Each number is 500 + 40 x the weight over its row's rms, rounded and kept within 0 to 999. Layers, rows and columns count from 0. Numbers have three digits each. The size before them is the row's rms in percent of the matrix's.

# layer 6 MLP up, 1024x256, rms 0.112, rows 637-850, columns 64-127
097:491517451534456489484470461549546473508537505470551532554580441463569494517527487526538527507563501523465545560448474474597512516422466507516522490504467549499505506563466373476513407513473512
095:518495447520462446500485504487490444524501490491548480535567551559549490417513466504496531444521468437527546526516572489447504519520480431519517425545462531503500560505498446552515497485458476
095:511440556412497509425475448472488537536559507468460506517428533507502459484512512518538510522529439601480443552469536492514524524508437523560500475500479493537501575618435500544515516496503533
110:536503502496490462427484552511532452516455486444484452525491441517477470504566538599554497479486496504511412458415562505487457554484479501478511473593454516558425472588489477527470519485464512
107:496466445523464514441526535558552465460471460524523477491479457527467447538567495514575474517437558538523481447469480518498522564498507476473509491540499462473475481532544479455483417480493601
106:464546541433521481514478467497439557475509473575471514428486487455495524452525511561437562447509459477476474460470568501503475527469522570489499549489480503543429576514493457479469511547481535
106:467541542444420494516565456446539518466458397537482457504464513522483501487464485579496504527506455484509473490499477514464473448489511499523523487591469487548475470479444432533475483469453530
094:527506529456507484498524520631445354513516530506495531554539535520519478434616465545483557517522560511535504502497481513456519488481481514476562484506505507530518449488456465464501450490477468
096:471509499422458525443474426510468468459577418508532497512539568498530508471483483497456535485511504541561465458495456462478516549445528495491459514510450497576535464525492552555447469567473583
089:556562577560416497556532516555545505521482482500545451480453574479498568459492494493372529512480473573519526505509513408500459462511444538492517466537491472528482608522483475499480531535492503
095:506505506516517530529444501501504488574545513425533490506500535476486481462512505546547482490502509493601476510437413527498540448570464545532485495481500487463417531550497446510451514534476464
087:492523529438462510482484532563448484512468495562476504511520495497460442482575512622520520519485513531523443528461518463498520553517501558512539535467494528454508503557556428513473535528481489
106:483451578388519507528485459535438521468489487545564504480565531506547470423571483452477504480462538565435533520488484454526521520446484472501476514479450508488487491491498524564521547605495570
116:472485486493531440530552488466482449461468531468553437509560381494541530466513516553545562521486475466505525457388531506470426489515480521574506508597471498577518514539463470504510499517457461
097:490467515539431507469523536485528490446524474476529499446498544470536565490529450502461547506562520467596509500474496453580483566488523472493539475496480468537502523514586485515460459541472592
103:475471580415476454476503561543514487497473476486564515459468536448487533403563540539545539520483508555518506527497502510529481507494506519592547507501514517519441541581524494426500494492504540
113:506466586479485482469543535485462531565476553547492455513452531512515479466472494498523504492469470566529542533444486524497476535520518521505508508495512494509497517567477524564519456473465515
107:492492480448504469512520483545551526477509469499477481564537497584444480500522532491491529519496503502483590509520498469531414408501460499529478566575464460444489452553521471523503463523466520
091:486531551466496496497507459522452505579501509502527535504477488480539514409525512511479558488469486505573463490417475497517437616489475477512534476483478502505488567529435461541389472504487629
098:456517499429421541494516535474544483589518445452473506487581487471497560471519517589593544494479542511545459511427509471503512606444492547555452595470475511503500477554553478513467464564474507
092:428502557474454478481520461453436523557480534509585453522477512463458540512441497518555520552495435537538481554476455529496528622514482484557417521541451490464439517494482508578490452533425481
116:512595471457516478494485459509451382514487536456449474480506431553511486442555543503548525466487540480489440384481496555416504485532403527562552498579505448550477532531459468548522485502488530
098:445543434429507524531419425569536505513506498611429501464571455484500426502503502546465523533480514478515451445473568540446497473502433512469476509480420487483562540519530474491410498450414520
098:519509531542494468441484553527549467466533472514512524437544458542538493444501456505476554433514508573474525519514535475569487503477480500483503516501485471497475507530507442461490494514478509
102:411547560467461456505517583556495508550426395481453539501527485540519522470508575558482612497508535575467457464434486551498472497468475590484484505480475467466500505497500535529512487536481508
089:477527473454504429522437475511513486485564445496526524513522489499482503503503548449497576536490468508442514570511529454547493514466520458549472507500529516553529520488515498484459474565525547
090:459460515558467466484522500480468513484505486572519518500536454534554505500494498515566520519470517479530487438531460495477472488486569592550539493505514542564467527577546524500529437488467446
110:505564486431494462495506472517501558479442573501495503614496472415429537435512550472533495494519542537536511481542510463502502544514505498493432449477513499495463476537390500522507438502445528
094:408523540500413560543523454562514494503515530459527501584461490492465500518530570551457492491529500558487519506538461533507517536454496470483509491508460475510515487510539482483492474576466509
086:479403520509565499480478415493515495509536464518456485448477538516538483410512523510485507477483532469506493523446485482419535566467475499542553529475484494443492530563480481579472424467485527
107:460512522512535464523498519507474497506475518536457509455509475555510543504530577503506565494571495505564529486506509531494543554544501536529530442515569514503424531546366526505523436531477478
092:513462547531564498479562496494533501523478501569475402494465529593429483436616488507490472416511586483509471523532540506564491494534523558496541415553494443528397541596541455537451518483369552
117:446486483522560431476532579505515477547466491483509451510511515522524459425522555535425482545423518561528535490484514557489481562489471463511497559510493459509496575527471489540524470546498489
094:378503446546468426493540454523534446529446510509537509504460518550587489470505483485543522451491459443567431479486503512510475521452502545560531483564436550605477571544462407585506495479481439
089:410472555431476536554393470490498513514550479561484512498492448529518526503505480514532501546504551445498505485480577455416470612391491512581492484541489474512496542448515448468504508556474540
089:465512504518465482525490476488484425534530482497436503479564492573483471524480410507443515472447468461512476472523524468460437512429431552477429519540493497548518538499534507593442541455468526
093:535520506477434507562473503571475423475561538536493567473601504504475523454495584606508510518509566450534518473529464494439504512466462556507553510523440434525514533462532510520455484528463494
103:468517567441556473458553466533441438475512501546487477547560562500462490458470492533451466497447506485494488444510507518454446511448491523492425546553513490546508519528472513537449483518437538
087:521519548526522419468450508493523530556497477553545426536534492529462425549459534528486493503460536568537501474432527511583473506480508531491591546475516558529493505541478452516481455438446557
089:428557500444465517511436477500487508528531487524498425486554404579525467496461551559508482452513483484521450487493590548457435497474464513531438558479473473597468512577507500519458420485479500
093:564516514491493448501486496495497397496483485555493424479489513521524435539493496532482519384510545475535515495411552554478482546539498465534558521564551526477453505478523489536478479465453485
118:514513598499534392472498485517474525488466415520511416473462472502521432491565533517524581493536487527481504504502529496489429577502463567548475566530515475507466538504441462531474466522476559
102:455487443471408520436528510471491545599511573498581504470478525522582513469514451523486513471461515466536471516569500548503503487465432553514539583482455442546516490525484527533504536561500530
105:552497534522478459458576549509485423495462498524475521479494529498481417448567506507526473469517475497548482498502503488489451477530443538572591433540508490492513585522517478492472518465503538
088:475574469417514437491586541511450461500499524536512505516535454453501461428549498552494542555448526515517548506478450491488469487507485520613443516594461459516553494556489533588515487478454531
100:529507569535511468480549536586460494576457476507504502492497481509434485431499440504518469492515478483503507501464460515509480511579437579489529493509432510485472532479437445494534502526481563
105:481509491468527484458430513479519522500552486502479528453457482535488502469496472581526526505461524531478461528494554527534513510483445504537483498485554496558464453554496507498534499509489535
097:488569472467491450481491513526475465521549563513529463472529510465537505426580542425544508492417526454518469484442470454422526544521456505480528485458489505456416566476451496517453531523506431
087:474535563492435485587502429560468459605486483521465523485530509544467475469521458463557534520508494519544513519530489526563512505513409505460462483507466523465559474591510452519427480490438495
096:517472519527529513442511577495500510582512537411470434519555542557524473503528531584511529423473410575477523562428502495534487486511463504518540485448543510548468530493514448422507455476493488
091:439433607517498483522514424573452504562519461550521481498424477481475430450488457479477478422505488491466542529509502530544475535510484525493504483540403476486400475535508486459492578455430521
097:445494502482504469519487433507495503497544505572513527499482506490460450495562518490595573474526475501499451513467533560463466572430522541617447514474531443478434514529533513534495534527503525
097:438498484427553460452481447464461502541535533506449451496490499509548423542506575563541507467528530428502476481517465559487496520440525498559465491453534559497469549584523506526482490468503462
113:468469568556499484509570485497563522487385504543499475521454490567528475485550520475558484477520447502465559515538507506523478477456453513504573501540437472501481550557413388511529489588481587
100:526528503448475475504477448496552459497524471494504525416484550481519449519556479485443482433491539497461503466533481491491474477505401475483535410502443536545420528486541507492453532496451591
093:502513520523445534434505469518598510513471573494420518527538483517510527500526537555564537497521548452578534548518443500438505542495501440507489554481464496536508464508473480488419412497487542
099:464579527505532517463527503472502480564526430470521489487497526467462530515518515511510551487500512525523507505533422530498416550510536590646509588511491403502420500483454485511531512582476523
093:429522568501481515489522451484552444553487423481457456456466562521482445556479515505460536529487520475550506522467446530564514515492423488442520484562539479527469484540464462484468525477484462
103:494530536472456533478505495526492499497510529579493482473470490465473533465595549542434527475488541545541569566482517505517463550538455515620546517477479480460404472477452451484551489554494520
095:515538495521480388416582502507481516503460532450533486467449536552459434446476476452472484487469452543522517509520512475520490541554445469544432526546499500558509485548453527564525500529495529
089:520568483484484509472522547446557519570481499523551467457503562415542483468549495554529570439450482580515539594466535535486476592468485507498485533495528483495421500550551518508494454523501535
090:435529492503448506417483522554550524492466510497477514454569463508538582432521523531510479513535455560483510525544507521513500486452506520463518509517463462523447546498413520469444480573465600
108:466479431471509518516526503489525461538537471497534458541502526460481443474580537574454570460511487511527538502456511539500408539405485516521538547523502490574501520516469492548496487519503567
086:498479484531348501485508483445485388473578529496557495453525506562505489516490473512526554496480515470594540537513507470483439475437408519538500519514492485498408551511453452481497511543487492
095:490523501422507449507472485502482511544506522489496523465531519518529458561506502551578555428470514513521468435424489494450453505553550574598568459537476461484501474510523575562457480506489515
101:452492499469461503510480450496507489516480497544541442543502422587512490527543473533489500469503503456520476558502512547465463464360496476498541454443513560497487515518561395514467450608509509
108:439532537491496488485498443546513513521458541490477435574426429467485533480555595495509491523481552471515470504547542563530506529464430539556495574482508539488457516521418459471504415529468431
095:534505544464536541553499520502508527481496450536518504555477493477530498503577501467512493492566529533469513451434503531528478516476526498444465419460517440485498453499494472507440520597491498
114:556463483505507508455559461529483416497526555578511497494480471471471489505534517578580541413527476537452521527480472514540507503509466511501499481529424520538466530486497424472504503508467515
095:474514545522443517457490503513497477551497495479502413513486458475506444553577428492574476513544530505483489526515538540501545464468457498433554434454466484516552513472523535506482423540519532
097:479544543513477573504487491463406521474530494455544470419513500467459456500505488510550538519513457452440471527434499479518512557503466558587512514536458529454435544564463469429530546457480481
098:493455552513558484467419533510523524492470503502496449542506468457465533518578484540518515475508454508469434486455559502517540447510541512442471487487498485523500523442511533542535509451382489
113:513522545417529427479441531476536486478597430498529447529493506533534451521544520572477510527454544501571511489490468485437410495496462571489524499475500440502467503509461455515488447539465461
104:484521511448500413466525459482469457475458576585500536511502528486504480481490502534564547460547470510527504445500437503450447530442528524520474481486506466490560548501515483573378455527479526
104:386470496423497491504464530536506475506457412516485334461524575555489445546503476567487492525511480441520480505543536537513438516502539528466474532540472440506533507501517467485502556514470465
089:486558488504500479487478552481492457415488479568377392445535457468459522517475516481522568472461545496550454431451528469552478465434516496510523510579533485550457496487496468525498476487460469
089:461518562550560484446495477539502422460496601520544478432493478452473525418532537518482510508507445499460473451522512439535486488516542450472545529484520505481489497572509385524495542523451534
110:478452490553491519461532508522481408513512472520519505515550453483548434483504502414510437482485510533488463413487500553450554439458428518509493435548476531520477546490515512520457524502498447
098:509508494497435483446573534500508503538431490556421487562445585481492486418491578554565488532436480525601489506382442556486527591483472504527507497481524500527498521507529507535512489483483512
108:516492483499492533534532530585504463488435518519478466491546571507528537517535513485577541525501501455533518497566484542506475571482542572527514514513508549479450446563496489429493484619462550
130:446574556491486478450467545467464493572566539550467450503475494502521457520551438539475478462473530569494530462446499522467473568529402547537570464547481469469456561475476482516432531495413481
094:517437544412476501466551490506538464499451466535505510531554515504519551472510549571518507506485531561540468554491491504427537558477433516513483541576473508483499470508450455470526476534487514
128:501522542434482465494487567570512485514501450476465473532466462482517520490481470550522515520499557521527546552497530496494495526555420511481495492511507566515492519529491511545500495468451463
122:481440482505499470491468489503504501546528513501468531553502534488527451525492534493490542495509511467567506461476492510541498481466456484460528514495556471473468531597499493514449421572397518
097:507451460461478464461507571557520493548471502579522515474516477430551499512562563541514516535531440571555498533465515583519476527502440466517589497513479474501462487541523533597491503518476524
082:481475502554512516400482510456498496549479501534515492549514402485456433534487578416459499457418556523557558502539520537529439473510453489501491451474506510486438570514496452522525522473499510
094:478522565427580476463473438515501479567565500524541517518524553474496529478538489554486562489480482497469505534472522451485506548458494542556526494481513465502508561561466542511504485533460553
105:510530441551479474460467545508555449532437467457515488545503466585523497518570533505513524409542512529500443486439520481441467519502501477465538416489531539481489465506492471501498487491471521
089:468468514521512475522477520468451466472557481515508454527501529503520498504486557505512489503484567431537487478534476548501528576471472471491549462558492516406433503487511457503466505462418452
123:433542519457466481522505497526530523562506427467464458511506520528535448469570538490518497562434525505506481517443449514458465538553447507503432464516484442509434528480411440500502443487468495
103:456558497417451460424423519518558504515480468520427485428539490522460419513541538564512449491449507526452491483461517509424508494574446482492538507536490471528573480505443503554499430499484482
084:461497557472448520489478540438486416524487473437487474513413516491595478427547506511517498551510541459493567565538574459486533513515423542556419583552519535564460485532451478511473548511433469
088:439556494423486530467484452510481518507553474442493568532517496509424394476524531503489482477531506538489523548502450528562527526439508441523491526469521489505490486551489524561443515443477463
109:402568521403463552527436503516454511505539496486516514478485544496466454456499543521613516465547509482484456479498519496489512465430473436515502493526513463513482507524439511494499479518446501
078:510532548522466436535509444519512413526486506468491527575501569482486473515508477473517512493510488475509523535452498477539528514487414515475485467549446487475530515563511468502482480506496485
090:471450530516392528493497475517467466540527557501491525571520456444520523492499447488462456519539546541584487510443464442465507439524503454531491496505471526482529500497527468642462414561478556
117:466527548412538483493586558495518491514494488469528499554541514554524523435531487474500487517526519499561505478466529481459517506424511485506494458446499454547552557523440516547516434517514594
094:457420483505466483535521486552589451506487474524510474527498420501464488462497540464520458438499483544505524449419529509581413483548532522489513519503465502509459517535526512483437466458474539
085:487531486506483474459477464501454442517525530458467533506575516456523499424491513505514504482485558504420535510541571443438510467474382509481430472513460510536507491454511516530493515490472474
112:454493476475444514471552522546515517527462489527456456470565526576471552419559562562428572486510475417502475483473544414483518562461433481521470565513471511477515527508501524554501465538477469
110:546475558503534480443480558459452488552529523520584471531461525585540489407582546514546620434534511549522455494517514501478536491487465489451482529548458525541470594517493449522453492486476507
096:509549549514466536533546467540441477439486530521495490426589524469509429504498550479543511535506547446535487492511448515588546542549470484468522517499469572497448578526470491489535516496444468
102:433471496533381502555511437547508535502468490446537512481479451543461494487563560525521504508554473484469546561512473562549531553458456450535513442493440455452531534499443494550491494531477549
096:432503550467508445566500512528548460477489456514504530463535581444454511399541478499464528482576536477455480457492526450508492518504491496461484445504488500492446536582480470526500477472486514
092:467536519470451456458508446521508528560517466511459507437596460456467453483476454545478463532522524480517453542523515436508462459480421519459452564493464446501534513542426453483464529521469561
100:452505558447475519475502526529517453536480549492550540443544543536514526470537600504506570486513501457510520454457528538412515470514511581502582470523454545474438533487545459538478512506440473
103:476435512526555514542487515510490512491490525528425562507494533542505466542507566473478499449483545486588488426533535500440493526461497535494484570468490494490438474491542497552438466526515561
099:518524506465429507484568431557494440495584459525499534485506424478500551513507500527531539528524472467520425482499452482513437449431442506505513469522525528481524473530491466531481515534467498
109:429605521517413480497484477524469516489537473460524482514525507438481541413482465527468522488519548505518489555531495544555469516470490453484513477496465517534522515485417380462498478539474494
086:481494493431545462576511488516449506520463505498509515550603497440513506472525515536510510487410493494558551480500526561498553536512481483595482532529444418453528528578494467549466472524508553
084:518462459518502429543460429444530455505448544549495499524524469534476539461452490550459525450460523553510474479525531458508452479478493482537452556540550550531494483512509475497435470532513572
109:480499495501457452443542502522466499476542588502530448464490569544489510449508488521514536420533454457474427448458529467451388492448470530605509493586481519541490539491480495486475499523487505
086:492460452493561489516484564534490411475525487484506473449591537490554381514581519498511483525524422479516539479478461514473533523494497482512482457544475472486518523487480485525544587498453489
090:455421536493426446413450470496477482619452533501525483530477465446536505490566548505523499473505490546483531559469548478520465523461490478537465504511485494494494550572462515518496546485492571
098:449553470520498544473528497531533444547417460470487487551471424527473514528607504414498541441541519491499553511520464489523538446492455498474486475497519467477484511551431508483436506533525538
095:430547556481466464429514480530527443492566534498525480491489491495443411515554515565472554480499463481465502445562557479485537507487536502527432470592448506538490490466520493485494471520461519
091:477561510459484486500445448509454484501516531510513476572598445529558476515590482527526514468533476460547469516445478561476508458523507507515487505525449507500469535568471469503456495507448457
085:530513553527486486394528563577556476536494501487480442447510475441573513487528496488553556493475493499495617536461514490607476519442499489492485529516507469587471507566447524453541433539456515
119:486486511451500474490500451480482548520456583461399515482503503459449510508517494512623617522448539459511506474541506465501510505517511549503526558555453495494481495532499473546507423549478631
108:496491485464425499461462448532552525494492477537469503503558567546529499534558513469454558504494574465445467420416503494528519459423483537519478552477451605517486506546535465551489483575488517
097:517526536465509512471547476506551545559425510571534429452559554491506518504519457540532512497506505557508504561531597526464467504444443505453444483484445475502539567634447526491483453535481557
098:466446500519468482549561519506440486506511532530525521496482532438539437524565502513562484485475490520516548534487495551481506556452556503485537616536500484462483608612564464537517439531464507
100:465484452450458503491541478504557437504557497452462543550493445457483503431575563526479481516476462461549549544492487447459540570512511452542466561442503454542508498474536406434501507561503527
099:451438512495452474437533532479509472511470481496516436538490462501485546514464513576599505522493510536517475509507478516469511498487537564522493471559485616529508482528470519463448424512474494
110:442579481403448534511542532535500465485507509575510445418496590480503503489602472523522509451503515480486522508519541537511520427518508483540471516450577496500513483581492463457490468542470501
088:446445513435433511542431436464454502439462497631397459492490440465431544496463536469503488495457493495509525556488445497511525506555488567546501465441423554424514516527548442511505512450470512
093:507547535458481497485504461503481426493520481515431504526490469532529446482533530543459536479460485493494459441511523484519495444498446568526486485574473507513384523536425503515414496499488486
109:426476528541473505513501506543532455514507494472487506511533483489512462513518517477482439480504518610507472469443571551477514445520473550502475464519469472466493533527504508537508507508515456
109:500529432510513377437457503495496495522510489507529508472474493518461471476456501502496527490502522534559539525439576531513482522450423466530467517535507495482502499593469500506514448465483570
093:435500591477466501417501577504520501505542449535471474444576511480519444498554484461477579517497474511479471491489511498548518531489409503471517497524467453517493546512428487454511528548458470
101:473461506530525520396465512488478524606470538519456456462545548447541504505523496413509540500512474538564524492473476510547512514498478472513545408501436543570434533507460438474503499500452590
102:515496527433553520461467533474515549479547523479566427516520548511484440505501507607508548485437554481539477511520541524447481545502524578462469509483500485485459511473524415538510467547463538
085:490544554528545470513468479517503418566506456530450507604508558522481539549515541469475532463443540500523406523471609507504537557503510489555500474569503520496480502539544477497463521476490502
101:551533511460509466485535546476558486485484423580498528471505478491532553540577504540542525432466501570475499537451448546526492535491463503526472519491549477559498481571504479496542538481449497
109:416535474491456457474475517519480471550430446505473451562538491518482517509556580510493543537483511417577455416517618499455556443475473486543503541532477572526546454504431470489446523529474494
084:480556488510448507543490517478476467463549524446518501438519506539501485469515481537515484523585500426486468481499470514502509467528506494522446486541464513531530494490488506507507528550487487
114:445537420541465501508499495471539522580410525456473443538495512573535463540580481567534526528458532536566518541453503528439517504508522491512469476517523455442532544519455526485503440581498556
096:530418515488529434525523462449517488532465506505468539512480481530469458536488536478507536544463594528505458492509500444522518527527450510510511491510492517537434514586482539530495505447492515
100:466520492442522462459490503539495513517526516490422496447497506528512505461553494479459545485499504502511531492473451456549496450485392557525519476594526480474460566513467467596501495577493454
109:501503489421555403536520479533485502497516527549540499530516553428516487480542508550509491421450529498509424522441518512503514557485481563491486515485547550511547499502548494484520557472508533
107:462502533494435450503514505579503498496541532522513450506521449531533503496547523467533485434492565500509505467474456601464490544459518531486557490471460481554490517535543515507504451499518571
096:501532469514430453493517522500467436461456516501469509442499511566499473418525607558553610465515503511504469422478579469528469498464484499572503496620477444574492550537495465561468568534498477
097:425462528456468439456481461565555394519553476503397493558534553469520418498542466469476477497542559530462570522539489598564530522475498511427441528496463470449480495537526452497503531538451499
098:479464530465553450480513514509442522458556526570441435558506503459527478400572498546467452534416524476493489451497530517476519541458511566515479454433480520469411610518467469440540486469503550
103:466473510492485435508535549507485437553480523537470486434500557441491552443501554539507503465523445519538463493534546497518436562519521501503561508562453498572435538537515463457500438509489531
095:530525472457540479443432480481494489508515551540481496480497537450534522431486540490566487539518516463490549520452499517564511537501412619496468595478589546513443524590470527537502516487508554
116:451493484420501489493541463555533446511495483530442550554524568506550520521531496518434521544507527544529477505489507533440494512450468463487555444565523467559463506475463411479441446555485478
102:513522577419565409491465509458468479612537467522478481500532542418532539513540522502488442465539506488528489475425535520533446563522517560486550519491532521534490528572490503521514520510470526
099:522428524489459535513461497518535490542536493493585505457543451523479500502551483502428531470448482542591492498481493523494464513470552499594457563486454536500440500501489470484431519494454481
098:502425530481499472473529463495513537502526524553509478493560518533563584562508503487452561534468552446506469497503550536542509483510561529474572547491431565496548561527530534621504463580489531
107:558495496477459517506454464543491451504551496498508515550566541522523534513493543645467585422503486560533512439464535498507476542487527494499522593487498472513475513494452520529469431538477447
101:511463454517499471488552493484506498533479560564518553457537549460505454500493480622537473526492442606553459528550534568471498521520475511548520544532498473453582543583489501491453516538501492
085:462513487453461469474521474462502394585486482445471538512484571559473434387478440494495529525435521540518553528447495477506447462427485515486493528506542463489505612541474482537489510513498550
110:542426473452512532503497554534536502585461445516499542432506561482457427456517539563428453548487531517516559492448500497434475494468468519519499470518508471498553514558477492506505463538481517
107:507487493420457503480507433489500502534543511509533555554515489539551561513516449477476494505468532521625430523494472522426459529473433509553577561445424494528418506589518499524393506476483488
094:483431532449518538493458488602447472542471487495462528473512527458513476475549532530542514516474452476495594469461547523520526489535565541481548545509448512530392532501519418480482545495488564
108:502525495458506469498481518485486571583534495488500446477586459459526452529506498509584547463470574445503429441481440546429479553506474539567515528480445494551510550491513475496455454494470534
098:469424510506508518470527556492539453546395509559445427480470544514512494466493491473483534405466527489534523480491499574496467541433499523559535488502484527559506504562493517535567511493451496
095:468467560491502426544488526572582430499432490499432494452566563614494506484535480555492471523397573520486489405465527458471495543481458547529530523535463527493501463482515475521499528498497498
100:523548539463546381503466503492495545624530445494463474525550474457441465487528517567498532463571517550490436527484579482546516564450503556527510589495533497425482474582489515542491547501510534
104:496439477449478487489479499501555470560500484473461499588551469480485396538544489540513514561486525496531516536474519549491492518512481500503496481510477439508507559494537527470481441466503596
097:530475487417525502496423502454422404471460505493570502533479552481471506446554457537572484524529479558562502536531479465455493582521440589618552465493509502448529574533535503522468510468493520
108:502573516464488521540438458572553489550496473500517435497535549579455481489598506487513505452450577500514468500464448497457458534490482556455496538473514402444468481552495445511409416580445564
114:443526503463457488446527503507444492483536492522511411490537594558574533510522522472565538450438534499543463520448506542562438550510478562501456457489486538487421496518548478486441505524477490
119:449498544461475438545485568510494540552422544494533453480536539499558521436598479467507509453454536585502554471480508439518541616515487464500549465483449459517434528486470417558502489515503612
094:485482476532406489484537457537504516515525525529508439541474436526512457519473494513498505482476537422558440490489463557518375527501409525523484472528487525514496517514446502462446441546477538
105:516450533501549385432556527495455467503435502498442488536483476472515449510569517514489505434568530504460551584486514478461518518499476468497508432496521449473498500515497486460476503494496506
102:471510529479471540569485515504515490575443548488466539479543526491488525508493548512546477541499413579437493456517518535461554548537476517578423556552514440581476528568507450451508457522475501
101:535519573477505506453474561545512485627523526537486530461554547445518433480573447472499551525504538562552536544475452504546475547500479515495516483534430470490422583473520466498454513497506544
097:468482543458491493584442523551556485554443395470524468496529522526534439462528544492521554497511519464468496482448514514460507523485450584476473519526491479526521493474533443526402493541478502
098:433495526506466515516519532498510452506509506430469404514433511553478468443508511521465567458481444461495511479490521512494444495488536503554564495545517547531471498524505507459478498586468514
105:477468483488534503459484560458529442489508512540492461519493441541553473538454465512510479494468504502563469462508549496543470498510438509495478513459520577572475467490474449512476490508440550
098:521471469499509451515504601453530434502480432527475480487486465529502474507547522489471492531506490507470480407435545521469501502521479501491547439509493475462511484510474485604451520479436432
097:559432473512437541505507506545525465485513557525488498449527472511473494513558502550455480467494563522552481463482514479512498486586505463502517486501464492515473503449481410478516518512525503
103:522532518551498526417465545488481491558498450486424452446491514540484485466487450453401559460462459547435495476456510494494444498498504561467437595561466459457481515522505486553489523539470576
111:494497513459423492491504475476488499504443498445497494490445416508483527550492489478545468489582527541573457504520489471522517589510461495590569531529465485430420502554521488527531513490443492
106:494483483492512472447516463475513458554551525557526407449449485513584488466491522514454475543451546472605416490420466573408450563539395525546530485492535470526461516526462453585510538543486531
094:510555421500508428453497502492514493470497487562568464490515543600498527516510563569526547471495487581505471510507561482522434538484558526455568501475480525530511579563486452517522513464455562
097:521487502513460569447558504510523502514529492508412434501513509539591524591537484422504464514444510424516420495458482543468519475522447505502506475498501530515501458468484465448473452571489465
097:495478471484476490481487466482495437537512574495505528481562503491461478498503474500612484489499472524554459534530493523410490536418513537516478502521447414428466559488508455478466517495464533
107:499485542504482472476454477560549505528509540543504467503493411448534541422519532465493464449525493485473579520470501540577553513545494507480525466533398481499456526518468438456483538456452483
091:482509502520436528486505498473463499537547482542586481570509489507516519466487521531493603427435574454587514544519575483483475523449433529516518492505494501532439521518462430481445537553513552
091:515600503414427436430474505490553452594485487556549483538496541532528508427539454532498518465553534473541507535512482533472506497553409531491429498563442506572529619466519488547480442428489543
095:465468503457430502450514480498491483496520487513414491537507505514507468488524510486504527513505490504476503495536525491533551509500495469503459545519477473454542500448404505574469484540483504
108:463539471468469461534507472481512519495567481492535514434565552491538419496537488511531473503510493449513470533444450500573475497521499527480504506515470495482522465557395422417474404510441500
110:517482503496535476486455524512575501494504525505459451471454538510520557463479504480472477517446472481603480471479495460501454509503505519497559490565537469569435521486507445629440558535483576
086:486418536500501451406480542490493479495567521450469441563530461480550450523508521512570514460516523511509480529538475567496556627481486484477506473478492446479504569509503485530512507512494504
111:458513511468559520457490515549553406496460480494517546496482539431506492434560564535487452447511473578516499511534464525508481482524412575497538426483508516532493597538416491480509432466474490
086:412559492442457437536544538475483506498503463500593465526483483522550545468480584523546574485492586494533492475517499542447462577471406504594518479527511453535427580546537508500505488497487515
100:497537524534428527471499555498569557512520439483508504526544576556473499486509481592497505568532469578481474536503496465543553569475496562469429528470459467537573552557430498494460528496491619
095:507524524498468449517487491534492469494553529558542520475547483482494511393496540544458522489511472457578496490504532502419458525501487491500468484572484493556504556498422507489391398490501519
109:510499510499463499566563487444497493515468442537448521490499497483463538563481557549543482530457472486484525569503478466511483510543468568472494498509475482539465518577476417509507465546422518
107:397475542459510504529449545475530539500496573515470493517550559498436421520504522552548530539471528540535535502463569568404468554454488495538537455557449492539531551504529534516507419519463616
089:526531518492548425474449464540497457455414528469533452550525523536500404492560471598516527451554561495471522474508557522470525501515501534527467458471445518472534485450500526602473523469505459
102:451491522427495493544519505559446550540469463471450553477505456475536498425542551545548505512496519481597431498490486514427542506477457489527532503463450580489491543514534433518471457566468504
100:474561546509484514529506507454524475576493512512516508483439509556614582428548505519600499416534580522530486516507450482564447546477471520480496533493528480500484481521432425485475443568464484
115:455417499502455542473502466493469413523494459553481448540558589495518490546543488475450543512475565446554489518445525512472430495553516497594465534551432504516521521534519438569519496505501472
090:501564478553459487527506469448489414485442539484468484494505536547477507589504505575519454499471499511516519426512463459438431531505526483531488520517540445471536427509498492580453405523514571
099:473485427489533535509551540474484489489488464535568414540563473535523515506523509542511553437473514464533493468526466561481514568469505497552544466524505530491422562539523500532475478509455476
104:425515463464459471436602455474555510571473548530531474523521549480464496474533476474517532489484563510514539532449453600476504545461458545589483499523479408458461538507490486509420497514492578
104:421547455514475449561473481484486468525441506550461434472530487515544525509504496479507530527503466485526484451447504445400480595475498478554475490493484538536448525519509457598401472493449535
090:435466522531479486527508495585554510521491480468503484495495511503520519472564478516554458507535490546478565552542485543516471511565560489487491533505477581499516546505469472411515505506494496
095:520486581417552498494510555459497402529474499459557497583548483445483485459527525549502492561495500599533512466485509473479558575494453453525531523473552501435521477553498473521542409529471475
098:537493566433447518505533526568520464517456480501484445507480533509426531500525527630517504518509495555496485416529547508487431567582518497554527511520400459495486548473455431468483463573489576
103:482504522536459509490448509502429489432479451530537485542478524463535526467566571539432546427507541485500531458490549568545440599462490460512519523554486535494489415534494472542546485656475564
100:497426537431477491499498497530508511561452434510472495507521495531522464435517502584526503430509516605529532518499453482504527507462434551503466563461516477486526581485537503455503441611460551
092:521443529509482543464455446491485544472465541493506514536473579491496436500491540489485482450520537526511538548438471500538533533501496488432508535487485504520413420525459500473515512512485600
100:473437558519520494515569513472422491488514562442549487542529487465498451506573508548528492388498526526495483510501556515483470548466451583540485511479469518472506523544487465502505549492517545
093:514536530518501486494489546517526475458535557589539551517513423526536480519480476528531550379546512528509394547607522503480480481527518566461509499502458481538467485512490470488461472548520560
093:456485558477525452536472492477469452511553504480522504462455387513525432415507506568479556471453558513641505540535509472456483517444394492497488548499545487543461561521491463491423408527459519
097:455543603507457466462484451493448413471598470492501502540497440475514468458486488487457544432456485518501533479508445508503509493506482465461452501558445489488501523514534432474525519465450458
091:478557515466499466473521493561515425510486476412542496502504504470443519510626524515417503442484534545541499536461551560422513511523431564486456478474523516472524506499540509556474436525499566
092:488588463492541524524546470499545450537486448434438459473584491497429460477483506546448531487500467532437466506511579470516490475453471527480497443555515456556480448522450472504477506543481561
098:475512552568476506429459506535474525522548506464500422541528530457542555533561521523510566479473487482573552542483519541514519532483542450507517501518501492531466539548426456536477577539502520